Part of a small language model's weights.
Training: a variant of SOAP for these matrices, 113M tokens, 3507 steps.
Each number is 500 + 50 x the weight over its row's rms, rounded and kept within 0 to 999. Layers, rows and columns count from 0. Numbers have three digits each. The size before them is the row's rms in percent of the matrix's.

# gate: layer 5 MLP gate, 256x96, rms 0.195, rows 175-220, columns 0-95
# up: layer 5 MLP up, 256x96, rms 0.193, rows 175-220, columns 0-95
# down: layer 5 MLP down (transposed), 256x96, rms 0.185, rows 175-220, columns 0-95
gate175 079:547509510452538559414563502548571579459552576600446418538502501484516571499586502511526423477468432505557562493471530453482506503659542506447526544540455497534513526396521517569503458488419543502503465367521491393495518490543552427516484460429509462399531454527489503491533557485520503446
up175 101:404429516457487517564478453480433548415517458475524505490466453532497592526458564466510559440475455464583503517550472536499416505499604472468555447551472557511432469462568542443502518505482478548492494579475478504390524468537381479512472470447427608603519451555589471428526475583526562467
down175 080:553592487594546484532489528547523531585502476541498472546475399623493425504470463504535441432471492446517530511489515353572538491496394481520467572513549564524545460364416538560496560519501516426539479534541476490549490484479622501499492518542526444481466559484485486549526535434521464587
gate176 095:464651475408530521591590508508413524504463472494494431437447497552520536518514466550594587488490510480496432463437541597485465466521448440544433489526522441460485429489493474486554430522580527557576503513562542540494578558546526466485524406537483503476591505554455471466445577500430494428
up176 098:597544525537609513539396495580591460445508583496569516410499528485479526561554500493541571618508437500508476572519455512472504454518438576489577561447535424563511500574497435436474484462470470518461498543467618541582522474487485459514467464453547493475549443466598537506523448507420467495
down176 095:456538430458463570426490488441440564408585491515462532577486497550542565513480498645580474448493489580447509509517513479535466492492540451504557501525476574475402576523530590535553536586491447569558491438532500414460521441529538501449535453557509499523482555576487461551390531556515544566
gate177 106:415557530531458467523401529594457551408491538487594506485493506491510450562491514508501588541551462501427389495484548544488575445435485520424570474473486412556496567530467438389478520597515532607513473535580467512478496515506513444498472563486505546565521571486547515605509411522558491486
up177 102:509542482553323604562501512486512486459500496584441432482527562499510526451508505522494501501540449556466477471494412544574545436443413397502561574508439531495554488478497500418515513549494495512471454506500523398524539424528575505430525484523502464573447549435542554448505481421460374465
down177 113:488453492631536451447505484483491426479505440476512475445407452540406509537500474468560451547494470510529541491614519481471587528488444427531479438440607543613468475446465555591549406517554490520459455457531439493582449505457519543497530446537539513537487470493548488509490423369541477442
gate178 094:476470460561585454531508471572547406573453529507513504501461496508446539532572510596566562542543426520537502531450521523355467536557370487489615496496439502502477540584463586476484464401549508566539496531521509513452568542419409438444543485523453515431487533500498471486480490495482422538
up178 101:440514464540472588533466462604435442482499530513448463432487524533495522517528502496475684586484497500487480524443582505535518468544467452489526527443497464456409470538476521507480525463574430602593441524545532541552535562461585442554565551498596473500535467469536527585564583518487491442
down178 108:433425532461442589409479432480506485491565408521478562538482464483451513516531523570533514519471545542486567482517476509579469545463479428456520513570467561427472503449537530455603470510528575455479493516509529550510557439511513423509373620501382454416418453516553504558476497548519536584
gate179 097:499435475478436517481547521442570465575531515558520533457351530476587538512570432548516470486382551521543471454551551564466481492514524583565512534483481529506500533480536469533500529591522483463483489419507461467507479508482518473490549482510625451583602574517509482406354487505416509468
up179 091:517532509502563444429423530513589468512577393487556493488489453502577491476540527420436612571458459474429507521520497519495504596421556554520491429464502566535539501427574551594582528463490476468560517421451462496494458527536526466462512420429641486549537510520532539445433479520464548496
down179 083:452563541525503576517559507586429581458454505554468460490505509518455512507501569431483474515631470440497410562481414470486458453590559480523565558510449455482588527501462500452398500497471559433506489506477548571506533516549487489506487550524402535428446467522417519610612481557560528469
gate180 086:492459468500468469602507509482529475499592479564493516548562578520531525459460407454490523546471447525438602553453604498421529522464520560466529452447517519518539450451426462512479414472597457469477402502531456502480483455530624500453383519518541481454450533521530498429441496491381498593
up180 094:568524605505545495549461470555452490545455566513474474519439441524477522497413535465466531442651433562508500492514548526540526571580576572537512514552489454502517542484516522438374539555569504476480511429501518472544587473510506529410548441446555518495520499544588355478438441510482479526
down180 087:462490490526469491561518524476483434437557490474510382467553549507548401505477404476428564549390549441447471535550586461389468519473485519508485510432485496438596421502479559554556508497449493511485546599559449591458493434456444477583475516583506484508482513497514603469555491519567563492
gate181 098:493485516527500438528497539476567476526579450497483477525461514474440499470524515533521410570522536510420573444618497559479355484405542542520488458506491493508490515555585416538448531510408517461541440549489442456492523464537488444516374593543523495549508488466476460351503501618509519485
up181 106:438622568440480595580411469484474465472443437486473483502461531522568453413480489492543417498431513518502457538514479538545549441498497440542427492524555409491516509488418556484608556459535411522516439490492408549560510476536568462477566502491462586507504477449522480522481515456436359472
down181 104:557455502554527502525577543527489525569421664490446530462508458437437524514518556498574490541570553599525556501464540520496449537509540572529517448477442545582588510484488433530417490530464521459527531583577543546524516612499524488434443500490473445501497561516562449393440487548470542574
gate182 089:557551471449473459431528486531463522391505490550514491363505505532532531483593422485437625491509486562403583477511463574505565489496514482532419528465568549437492419552466592582475512519544522509451495515506585440491467454460513432542508422550519502502487491480554499421434454461576584527
up182 089:548548492454475534463522553515515533561507554530560429498411429426472500465489553600570492476538503503527529455573487589579579428491501613440513498421517520453441529483445473488478534455504597492482470455474533479508462532417497622634476455480616487476538555523508481476476517498574590535
down182 088:550502532503523488510476470544521557570450648564451551432470535473477450503483548594514411499476501463498438569425398368457499524599500424603490529523543453490479537487479412477498445486496521457486559480506499500596496509474470479457535491454436504490489458507474432556556599451381521484
gate183 098:464560539489522587496498447522542477576502534489395475482609442474422514482463461467469484462489533557577529504491439521509558461483419481389521488491451561555499564494652510556527508415464514421540507447493606575470474538413508493403452543437601497422482535495507458479454513531511453484
up183 115:463429378474458443418557473569526397468444491441507462487546423490489567451443503600497427545452453391581478472510489545480516441429532447515543513507514544499513535476422543530483488453479491396533522527502564541456561505490491427445441439556549591480568536530416503498539550568566470537
down183 120:492516517448471482517521512452514430582479557423473605537423564501453446536542439460481456527441568438538568462505433500586509499535506388355555517463484495515524505510468560505514526443462496545453492490527618561355645514471500482542518519469523558488446486497512534556453487498448459527
gate184 104:476502464486477489459581490551540426553421400556508504511476513477461420434455500462509521540418518520512490439376531508512435467480399520573472509469494511491481481469571492413445355508543519421473537569443474545545447478592549559531472562484497543454617506482430502542536568438435451507
up184 100:478473536556460499565556600472452457503611576451436575623574409516544508469567583591551573496548475455484552526447564410468432530519461541580507496475479483576547455510461552419468487495486460529433527490508499511475555483538503463432530520425532577567463483540519474448525509469478588551
down184 102:468486432512490413525447568431601562508386488511541425514553479510503394570415419582461511515393445591453508471492466428582436507550505525522588472544564607532491537486477525495459427566528472563511479476506453544564531457475523470532535513487534519495449471482447406504502558538498436502
gate185 097:517425535427528450453509436525464555517456499508484500490527467468403538382564500519435529539554397519546469557575472558547561513496593463635564440553477515495448486458501528455513512523505488622496560505511543591460482559544518465483459590553581559490383475507502429480429508530492519474
up185 098:476577557430540490566449447498580423475503489479563515509516481436529538508506519517514521491479517521437470498500482464571533465507559595511437513488455476548490421519504560524524645531544496456567554632478491455426482469565431406499486427420493480497638529518387450521480506435485576554
down185 115:505489479423509514490533532491464560440481555529539570508463407420492577394541581512523460499481537526493486443521422556462501478525653581603491521516577540515559426476459517491598551571500568567510484490442488602400495525544556483478500499495535583499504494427580480518410510536522523522
gate186 094:493483525508501546405463498508446474512525470573580500508546475460495459431469576440556572581514489450538485487471568490524565459608467496405534505584410548545518508445540522433500466533440473388544514431472500482425521643444496412388469473459553523472551463435532514548520458519550448506
up186 096:541470518513479536466506469513480583536445601468509484596500400545416622471555544418468511429496476495544351452511621533539558515405469489476612442566557506443521544501473456508535529581586525473549587518555449512516509504506517517480449475514546512535518490531533483493555491435561537510
down186 108:500555534491475487485538477573536497489466493613433496525393549526553542507519491563445529489472539605513544562465491489532518381427579487569510471479551506566426584605543424474498457440536474578438557541488487511497499488645446490416491423445467481456425504489506519535484559481440537442
gate187 101:493636484429549463512571527479558478455624501409549584536471524516500504349515506490516462470508475462443434431467520541428576539500458400485525498488500514564538604496564506558571568509466482423486551471468439467576511473461577485485500502596483486496413493460467512484529585489504465474
up187 102:495519540536520464502498450569547553482454529502459502509594560397534523594512531506489512522584443491605493493457479508482520490586397582417483497548490501485465503361541468484530494510482501404471444479502374417564516531593521499525569569550521540510442486393492492558400539504462501532
down187 097:542516453495523534434513486430586546560601451513509538525472501491540456432555573493467537530481501453429438495458509591416493568484560457461508549436545489582485557543601534512444432440467456513396587537551567574458491446512497511479525441506455496487497480618457416484597508493509509395
gate188 097:505435515566475486451504521524524459597538536506538503535464506458557586578509505479508517543548544533495553489536504464614518467523635468467517363455488543431503443536583451498592504546471467524522541516555553444597450486532463607512484460533508510441570600502429402427469550456512527533
up188 095:488441446559527481430448524509557544418494573432449498524552528516508469519542501481450496523517441481560490404484522516444580517457563450449542488403525418531446472436478552488553510433550557557605416491504562426460414452486479421463563591472509473483554409490475441489443581530434586497
down188 101:460467542494582533542572466514480515457505517490559415457564428473553513436436558450541492457499407520522520485424543492423452493570471566520532551523523557550647518426435442509404520467450602492525512416511419561550609507519559481504476565440515497456467515541515575523521469529582459502
gate189 109:490568451442458532482518531554526595548517549493559531535552512399492515508419518495455441424534518509560453577517578561467549515438531594489531418497548474561617536520531543486655412507544500460480472502580522486510555524445515554444521478503479545446532452497625580449470498525472529547
up189 107:483507520672512535478523473477512513543497546544548475403629495493580493527587431497409540569418525459507540535534511370484532468527493511493494617508530427536560495487485508475574476477635498518506480385516525539494531557504494563533530494487520517566514515473461522424471470531541580514
down189 116:585512526494449431477382530432447401488417539534567491521446504520441472521498418493539583577493507536411607467505449452510439521499469519528572515485472451447541508474587438501509468459501475535494503508523461450521465460462450406479488374487542490505437520480400376588514491433509447501
gate190 101:488468481512443475476498613550470491524508488457580412537458476546485476501474538459511449447542570421414491464478486505461525522510453598482473485551501498578599475416578479450467440594494519514553526461543437527512583442448469363479468512453470476452485557536522550521498566330509440486
up190 089:490591489479542694541521394462460494546463464442451448529544495535468493443514530517532533501400508558521465371519432544546493514505503456522547435474383504561474504522527523544513492476514434512448501430407503537471520437452447502417512495518596477497512547386463509549470562520481540521
down190 085:437439449512515401473553542584522549524540513518461515438547550492497513552465519506406479470577458423508504515489542530419527467544551598536514439517583437536580474402501523460502494464525504512490536506616497547559529394498578351540459447472409518471575513496519494559543474487534428553
gate191 097:434541592432534496532445484480543530465434431577506592465637534496482562371557465494460521626509499523573489448454509460416566547523438479511483523574496480472488384503572459511557542520517456484501472460507531460399412550498472537528488531520481540489424486504435545560536467517494435537
up191 092:463560469550479534455520544519452474620465505501536453514511478546479550474482504505537522489484470650482531469543448451473407546562370458564523466423368504450565518560522498502538504454463529599455468525455431555551510509557513487520508501577485430490481485528532430529527554342512507554
down191 104:443541637515515473499489462394489524488517437528509583563522580509490558498517555524476518623527501484526451527509502543481463466503459521436641449557497458513436425509493541498542467464430461385589488471449510451447482582479489472509481515575408572520432460487482483516494571593413520457
gate192 104:414459476497498480510473546469525483549424552515547571560510518496494474505539489478505592475540547538434500457505414516404509523485522461487466476556506481534469583430524456504616495557586418510503432495447488459453519458550539550476432494469615490516555599551596441409409529611407508504
up192 101:507527462475489524527434527482648567524587444469516503485598445515426512486580557540514524519514524570565541463460428478388551523594505526386558465510494413475562496422552483539550494608546521494497591497483443503472451441525460566426584435501520468478509472557506477446476485555545468513
down192 090:539459523565496465428533454480489488481531489493507483491449476479438478488507527486421515504495461437485493547516510494569452496348563489638527465345569544422504442529475470497460545451403469481561570486466516483558569551449473386467515476499478569510477495513508526504561508395504520360
gate193 097:484514502449464543551479512449610527481449447510521561446556547470444551467473453380467576499483496477544517488496487484434506445539460529520382535527467465501539428430557409526421445482461494517433493561543427528496557511364490467440565563624446546473527610460521522500518500557474438525
up193 118:455471567452460510528494404518536467555527490527570545490458464542481542473565533507523420503398516457658510497502522454481549483525587520393497488481501435503591562615500461497420447441575516609528497543531470545481524452575475466598455543484424429498470570512469502486561467562529520511
down193 100:601534468509534531539481592472595527474540568481443499547511443529537499484527397597533591529525515475494521463499513545487531461432532520552517472485443497543630408511565506492582460530515426465559447651476474471482503494461503487480541441602534580532482502509401469479411482468431455517
gate194 094:486538531493502471508483593497530495542377403530602406494475516442496516436469533445475482442530428522413450534484477529408419428531447490547362432482513462556547470478488503525499532521368409462480550507547452441504477464555529521477537412490527462514472526435449561503458571439528506457
up194 093:449484476557532581456449630639541410428519439519563527525516390467452530462469486516493473547550493463545408477506490494459461444531498480490506596463489375571591454506530460534432451496496517567482584511414537467509441536516519539446406519505542517453540474564504499524559454545485545487
down194 099:542511509543468425530505420395464580513452447497520473465543513626534499526470494475537461443493458530469510478447548446509542576482455474563445434521534588446441539468437576514514496461490465427476440540540483505455495428482468519600577580478441514609395468474563494507434577468570479594
gate195 092:435595414410497553564514503466566495514485447478530496459529482476552533465575484434525458531433541513459513524578548436528411531538506493515472558409442441562500523560554408513486447367501522448461477458443442486397481524435563495542569420514556467485441545429509580483469500490481544589
up195 107:523508545572457510485431559549492495530563552574428462528539557384541593510518517517535394416544466579447601507512474522528644487574482551499544460520458479455468447508471480528609517482482482545485557545442500474560503463513486518512518520570415476509559457599552414506443498492443515575
down195 112:434407550481478450519512472453506527556421443465441550418531536486521503580609568501482462532564498531509549451556571554463515468465481554420508520525519470556429520559500481492522509535538509447494423518489453492456559433530573444537620503441594479384515530348499497543472487495495451580
gate196 099:514484493452472521437530468588529435518453537583484501520523397492588517533540540464451559439495498565660472415498570578571428430561516493470436490446472484514494402485474471449468508568499447530425514529541443586437512599531502470502475471498538496492509512585494562445524563426500426443
up196 095:464520447499485503601437458589510482587388507496497536453572452497567556577462485467487502529502557494504567501409438453549559510554489477634622591549491510570473497444492533453622532615510527527521486434504507543468489460533452594544484493427519530488575496513522483482495498553470491448
down196 091:543502586531520482524564507491533482527570476393461517639412539439373381484560515513459498458511476524477521544584463520451462524476487499452401506509531509499503550497533483484485459427539628450474573459505533430505526506526517525474496464419488360502454454488551571456569517522456556524
gate197 095:493499553535464584579580441522518441464500494583450494594551433369421542474533429487510544456432505516542435459569539428501463425498484499489578451515553471487568480541542518602424503558458478434493474475461542518512495412562541467550504577453486468561475468463571451415472480544488590461
up197 100:465412408478522486548408498427505418544476395454518393475406422549443467445549487488484453501529426519467513493492430503469535540458444518545490529532608464482478479450494585409512392454442456485570507519471550475499487442466497448433446462520467477539608485405522536563436491534495480536
down197 106:483430518544427526594472564522472469474540544534475432549483491491483509436548527567560557461549480493604503474569490550387466432492502476524407410549495522431634528498436525481542495451369518444476457554478416516477530500482499569521589497485513544469460491476552495587435500512482615524
gate198 102:505621537566425475499506560474547480520368518532568527520486525529485445555596480621369473525481612463452514529506567458511478522463512426552591465500508492581562471523502506526552508588522574483541483550471544458496488552514492481469518473472451392442505428467531541522524594479540490444
up198 094:519454580582479547555421548490528501564472495427489497520527550562371461577466547465491440559477429560522542508469427420484477594539500504461492555385492472566449490544553467459499459479512477614502387529546501462488509535522544599449512534470516595555542515484529417514483410517482469556
down198 091:550630565482433460450525517524413415428489512529536462515487396465511537520462417421574524594441487540517490535561524449462535497499536518461539489431521494461430506530489440586526578540594433449568525477467429437491439454429550538495510470515500422550456547484511534491418525379488523517
gate199 107:486469497421470497614426670534509452507498547510456483511573579437559482546483513475444534485567455526508513432441466539486456446512574574590423545430486474573483486488539444466477511474505486461409540434492429433558575453610506479453493484515479486487469576529529521500466593553445529538
up199 101:464493466446464535587546511499484541484516612594416431561568539531538466536558476471417473554509454427561411480502480463456526511527524451571424459404426444521506470599561519551576513540520412520571494412516424544533527555534534503498533472551459471480505511471494474498504657451503506478
down199 125:483540484552582549484491359434462486496473438498545567442435485589529561427526516584592522480461480544493521485517537470563507489498463462491554514662557534481523526445419567480547494578508533495482425602492550522472451481461499567540533546465539562519541436505514511537541395485562494587
gate200 096:531523446486548543550395425538539483547509521556532513607446449478515466582501492452454483442528501447483461498414440629497452489535551552566527561441502530492493416499432535535448502500480454526526475358556470548509509493480650500516431518493521551426490477555516408486588552521522558472
up200 099:499466535540544446507433497500550513532503524506543468550551576545523458484560541537485524511462452496578388544371361469514515469615418469448573479517529536502491543446597460519470456536501489482595481389554425441502445516501542468493515499498469470442588544575524594547519521500424545479
down200 096:490524472415521513456533467468493470492488430476438478451502555546512501499478520443497506511460560527509601399574628496497571514408472527509454509582508454484473455565455513509567507446517494543393513613491526569460538474455384589440529519544517505478415476412506563469400398517543461510
gate201 105:526419530511468575472509484513508460503500579582543416463542447557477555391491459441497543480498481625616452412379503524550499568497476469425487543531464514500526508332514591478417482498428514496594474508549467525517494567515567559466447511576477525505496505503507446506488518510466539513
up201 101:519560459521515460518519555452525493485494526432479506462564555459512373495550527503531562609482467554513538567524434464501428502352406549477552433515484554408465559516409527477587559546401580510545452473468562494485465565476516531548428445428509551424457489483539519509557536449492502539
down201 094:477489496577441485427425486562475431506475488514503514574475370571485515523436485439538552463474512548582582370495523484494528520615371496415512549465583503452452461428518485532542368507518428477570413556520551546518510476497509494526512481471504526519503578535475511522454512490492463582
gate202 084:556560563436461454517471489488546493475515360502493486558461450458500484544496413529398517533524571468490525558510438598560450533525600523449421519522461413485509431473553465523452549515434502488491539501462525547474622431434412416496493576528562521542552483568439477479429519528446456445
up202 101:524561579555434472474512547562457537471508550471465477539607398430459437535494480564451544513457509474469552581571520564513551558473500489512525604479479451509516492437518502569457474569441607476478457480434487391541415517609496508503548471436594549497469561499486532542523385509462459534
down202 084:536459451471541517540460496395539480542476515545495491453416482537557496581496483508522436467497447544464433475414467497634478506523458570473429396477518449539457558485461472481526565450474385466530528468552447595423602518432447463484517502547452441550549499531523474490536568430573501391
gate203 083:519528556501481441512458509431467541399509494511482524490466530566387487497485475569517550494485583474432571512477490532529469413407516555441493537513627533626592475563528570519583447559551528540551471434554603407456549522533506561491543437495444477534523474476452495455436568469533507493
up203 110:433538543518576468445431570591545511520420483539488392570497462512594536579468566454482452492465474421510464538439526472464463500502478488519483521529430537580491483442510476353310526527516525474510441467541450495475460548515528400507526529528514475487532480534496564506541507499610507534
down203 097:453449403463478423468483506523476578469557510482510515439446486408371554596578568493535493466510493496447525539456455484501497424534590452504479503471563588545574509478508461498424476530504462523428502558488584524523506545535433491445516528476463559541586440448523494437444574495576550632
gate204 096:565508419479546418535551535461496468474584494569514476475443478456485478636538475500460521526508568545528494458536471593498510507509570547516514532512539457470501530500560499644414465456488491526546630480494571425473571547474432605465552577441591478490552517539465422499460469542433474508
up204 082:566495450491502598505599479447410560429553465569520434456534573535518436557511469470557447534477568495522487444508476541476506513484491437521510560429604475509529454410521403529478565544496544583542426570534466479471532638490508605533533561504547450476495540503459508448574515580475545491
down204 096:531559444481543525525454508403507450574470524460501531540515496503532483428511471519484400497462467515477514515552541410537448597541386509471543469492467543367448407485470530455529539504480459466500459564488527532561407469435557413522496416544473497544438469435573540544548578504498645499
gate205 100:552520551467430476429512438522570539512558554426455521499519553421474464530551590482478503592477512470553600483527553583536494545502522517484470473462549557565414482511455473497442492510509514580574496466556542396592490591421509404390479482587545412506463414502545503501557455494484504490
up205 088:526556492489509487467508513491615461482402478572575480531538468408403430462407523579601544564535466401464470586492483498545450407443523506531568443536568422512464501545492448556498449545387431501459455471491448533489483530463535569529502482538509515546580515510521449500526449503400460477
down205 094:468482602516467511533492452534440517569573590510476553503466524521478569381531483388519461572481536543517617539445587566577564592551468519499486497466506558551460470455463579514511480449546506499537515462494556423484486551485510419459518551528541471354434509483507472505581468558498441542
gate206 100:515587429359454475574443605425539461424474517468518442541480464480469479483395491550476499496501546506516545527495506553515436590494472550474548580480517510493471479458550586503580506528525553500596548390583550430494510520543558487417447539559450558543506490515416512549450550540466448527
up206 089:529577579518533485562533563607457492505433523508541498412391474561542508441619477627515603550451410446454517450494496507521484592452486512482516581517476518518403432497479492477494500554549470464451477450464459520389518411463503508524454505458465487445482535482508448578495450578540507476
down206 085:472456441473464457413463500547493551563600527459480519463550569417499514560496533450547483499570530543532495560416434489435561411572595527547430480465502418547536539526599450494444498435492470565444524554437472503564524599568492459425483516470522432460521443517533550388504492446478461539
gate207 096:532575543409446493488501457491483346467528538509448478503507471467539469494539489452458536522429527422500496523469479607480504458509545505546465391478516532489501552458578455512533445471473472491555480502471537432453537574501454554413444397452576520452379521552465536538522523550396581397
up207 099:466501534561548411609398413471495461511414498520549557441488520415553593492514556416591543602524371551516540505468549532464536500474433529627550466513567504515541499582485511570489483466453497534486520460461523508557460490494537461527532512451526519539567552488504416591553498487516494530
down207 088:531520457469465638400465488491467476414497519461513556436504477492519479560425521532438453547419602511441544525549507542532401489465573535436491509492445543481452515412512522467491562507484472479540508569551510405511548568554470504570448432426433563488450568457589566505443524519446559571
gate208 106:467479604491503506513533478481574506450468586571509470471506409514492505522470462530453494522506398514549442594560404412508517473570564548618540529385543488532538504442546467556546507483578510469566516457450474502511490545518524553495534503522509412415576507459461520485507502591370572442
up208 100:429479419502526483493541469447487538422507422417420538587561507626475467588510387532494533518496515477564538502530565538499523494459429523415422564439448498535479468534520545507468528468544622499414485545576513467458507431482476589515486519476460590533510555441497559484449451506538463590
down208 086:555543532487482498461458522508472484564466554591506444520416423536560500451524531518534539463499450547475539508484489495542476467603565565550500417497534498479511592326432464437535571488503424439559527459391473448582470486509490537472457461492524447574546529523504415543517522523368549501
gate209 106:487511427453489489565483463602518385449512522485495439434454521573451512439566478398471517486335519459469443430567487461495523438509496502575479516518534466529535495471463457523489518523373570471402526551547516493519465433547564569483439462449478526515533542562600455556458470474458488443
up209 101:552522523532406508484433424507516440363467566513486504429481595409465471468395473485514462548425479453524551374496454382519506437538588570446445538564592526538492505470457447482471557490494506494432540485479500562508515551536441500569495525470547463547436449581446446507529496480501503520
down209 105:520430547427507425506538509463447567496582509533539550521511461427571485446360536455493467537590449530522479588502464496552570509541514554527413506433453538459638509481517486522454515430403402450502527522540530572549502597493519478507544498559433516460469513463562568488516457545526555568
gate210 113:406429557461491452513427433532559430507494568465541507378524547452570491488521358466493506492411483478578484538461464552523504456484382544494413634490445552467472495437501424524454511418495434507480493481519542541453517573526512520496585473552508491447477466502455470462539482497459600484
up210 105:412397470516569574537574460551495535489446642464503440486443499520373536527547539487527500491516540518561552404538520535503482468554566559532431478539523517505508429523488499524422447537544504537432380478539479489558454426477445516522520535568529414516482545466384502500557511546418469495
down210 100:500586435525405432611437517496565446496515518574528518580551550488473555433471466577451455502556489437436424553536565468581536541466474457550637377478487457468460501457460478427467564575490547471467500492456493515547502481488529567459432498502543501562498570533543524447431508490420492520
gate211 099:418518455472510467553545366436496502512567401527452469573487460508517528432590503486553463547598537539613512530498582504427387441498479573540461459514473471537524472533475465478446548544519472563566482517475524472554565591471407552556428505474502485469507425474475551531525485558589512448
up211 096:540451504382485588482469448530482467529523521540473547451498577485612487405510561550614553523532486441437463507618460490405548502506466461528531589548586473554591535488563532548543502541494518455454451459421536514458445452520493506492471446456502470578481522457406536514539458469443495590
down211 106:497463458580445396427529467483570478587492524493582494503509473467451493542570475414490464408493437557468449489491451523465560523468519471388491476431410552493610456605517468446426529522509502501631470544555507443477474593544465451546513482412554517521492496531410520446494497522512566491
gate212 097:410431527499469539589476499545407572503466443453445529565392607545510534484579468562574494447481471473502548588484496525437528522557528564526443534545522418518509555521542502514504459555386483389407482532459421502522557588505491534587515437573563441492469466476492485523471523497511457484
up212 096:487567452487621555555594461342524437542491549550394547573451563449478578480569527477482484519493482430515506494534523612505438488408479477480474538466497477434518497499367543473538565459496535483557498456496475498502523464537507561468461508432526565493507499467526566395508450453465533559
down212 100:496462546499452526513470428540431368506489381424450472519474612499478510545547464540583513449500562474543531456460526531530509505614425538508455502579476502521506460434531508513474499512411509419367472597510490473486521560525485495481535515431505539511580526493512522531510398524553475365
gate213 100:429494558500540573503519520516495330484457476482477429539493496454491465503485442498536483437412531519519435486502525585476422534441508543450448423547584468469526424526607514552604578423520655431542519506473551527525409473490444495547491458487480493553536455483481490559484505579494489495
up213 102:527543511428519600535573517501484482536506622534508499440458558604561598477543520467486562460503479576584487464586536508555491576502526402488487412470614481582521460476490524442533547486493520534537504611455512486594561539507596480511479477445485451562549465459495460461453443448505557516
down213 087:485430354579458361533445492553506548520531486530515487501513490491431497464524475450424476528473519486445550522478461472411446406507557539578468556458377472501608564446384490541437447501502435526454495473446503508518547488579537478492510509520476527496458536561486506451527418468536433580
gate214 104:502490589409461487477531411562467531561511585501599495377439485551486500584561499454516502515430595510421603468496535516482482551491523428549434554470577552531556481560478435440465578453516470506454510585471524449520584547559534584506378469519458472464449474509461483491501508477504473490
up214 106:422405480553451542562522476522576484437542439452490515530535508555488536535457466428546411501382467556547410551426490474476463556540463536505523473524462510602511482573491441538439497521486562407461471528517496523391482524585426419520482517507484528572461453477513484465456533404489447377
down214 102:455452517535443539454513508565392563594538550520564513411481512531454506487521500519411523562414594568446566564491457480492606442498522498488489518500488475548568500504486421465464525417512547493412567544428523544532547438517583489538441519426491541478613539449510511522529562457570416550
gate215 103:449495492512584526491488603563463480422498572519575614459505511421468489549486535530435542503522526499529530532530510465426541476587506552532577487503538459547497481528456470425508508480500575508474426442558457516420526378570456583514453545509470548410542539465498497644472479616494491555
up215 098:549493586454476577508511382493457530541499561477513395488527467591553459463397468454529529468496501498510550472484482455458420410476510548475510459550487477488564510564507483487469585457544494415548441562489581445566310502470501502441469495443486528535511500452388508564506545485478457541
down215 106:552514466472512518607391430540542539461585566496423509471521553555587581517554489441547493479473512516551515504497553548401542503522500487480528521487554429450464529470480534422547555507545479517497608576490433490431458505629530560432434457475587566445470406438554476504519510569482519522
gate216 094:361540475477523446584552496519492465512427551593484560506394506530579477514614427490508581514424478510492522446542622477485530534439443474422554461495506408498466462488521484527460471501609532516529471507451510448512487537526493491473392437512517502438573601426507532449529437458479505483
up216 098:484532501449495507526472409470542486543549529516513537458430501443436480624378405471496508497535506483517502482560495524523532424490487377594553506434589546525486446470433469516487543528479341513486515529502451566604540421456453477489537505584523444538477475451489447405561491483559501505
down216 093:558502531451485521391524591519449482510501525485528508526631478524502478495498502491485451506453517499493542520384482409482452557502479474473382526590501528461480557565570581471605563552584549550435523648487540478473472507483586550528443489430480452504420475506603514474477491551528503527
gate217 105:366468478453501499458435484546517468549534476563523542454544568474467533524487516418415514468524632491451552513522485556500504495547557409438432514521406524463457488366550522488481607480520452448439592508474513506572520552486531504503451510527407604463491500465450444457551421444492542501
up217 095:556500574537441576524468478595501460471457515537536471552452449457456463564505541464528496526484509464407484385485399513524423453534378505472426499412497546460526371466583512498528463404484576513490482501468457483454479461508544521548481483443544493491538465479536461452446383438405457449
down217 100:544538455507509483531422625485504497488559535401487537500510518488511510510485422530504445588488482584507363482502488487488490496526460504526430467460529538560531541473487448549392402435500556532609489422567550431523557520487492542466547561507474464511572532564534482568467661509495479434
gate218 108:508536536599533430665399462424547526449411531506523455489455442546455519455551492495455496414550531447439581549539450487426592492460610442489482457510525458485557461441471514512427450458468499484614502461550528515559533580524502549532508438483498512495508489526558543443556461520507535555
up218 109:540514459479480484575519552452506525456493534519506484511510364551459498502512543513446557492541595541538561587641489538499459582438553541496476518513460534576580527487396583477482572596502549445484490499435509495472501677542527477494441461486461574452527547526518558539488523564530469514
down218 101:548493467413479544407534536500457507605519439446466490502558596511473475469499466475564462576433460505497460546408534536496424400509412537486468517487573533470363457447559518495525463521532450535420478486507462423545462465522526499475595454557628453480449488469460442564484477530480414518
gate219 099:566578542572581558416590552564539535468423501491479513465490527502471413486548483470484446500493465486393511523508444485511414448489522534543453563481517496502593451497563422521625611395521520485565555426576516480530522494509580479549474470484501460504451507543545422563605522523512458504
up219 115:468444455444571554593528528512528602474487431465510540465429539503472487538457596526475523533543557426443462579391467434421473477478508472441404548564547533529532492422532595502504504458498451475452519471634467392532540511588506551537438498455502566511437442476451523493513518508461538452
down219 086:514481595504474479467562454483498400477598507575470443607548520484513489437529489474502441498447500474607432564584468519521542501535444476446523422447505483508481570561523474450378456561481500460472440550457542551488480509481472571387535489508524519528448598499454519515378520382523488508
gate220 097:540478514452561439490483471477480497541484503485470500484565535528634466554480492475439475481509422533507549495450505545583553553508439337588504451494553431452492521437422548561477511442534562574449521423515546504462433419468511536554444508615431508520519595439544550505517574520506451554
up220 095:523536504569430553437542562492515452501369475573525523533521489529448570489530458495554451546458474521472478483537473507484575484490493552453415549485530425581537456471588576502539439532628569396505503491575440512596390536460520483487499529532571534505473509403569473559521442465526560543
down220 097:506518431485534457550526532516578519479629457507412436484537464522499527539578519490516518372581527467447467432570511570538470551430482454558448463542428581458481455499427457450470464540404417529521380449516492440469489518514533521498584454460483489524558470566451528403510434488523442500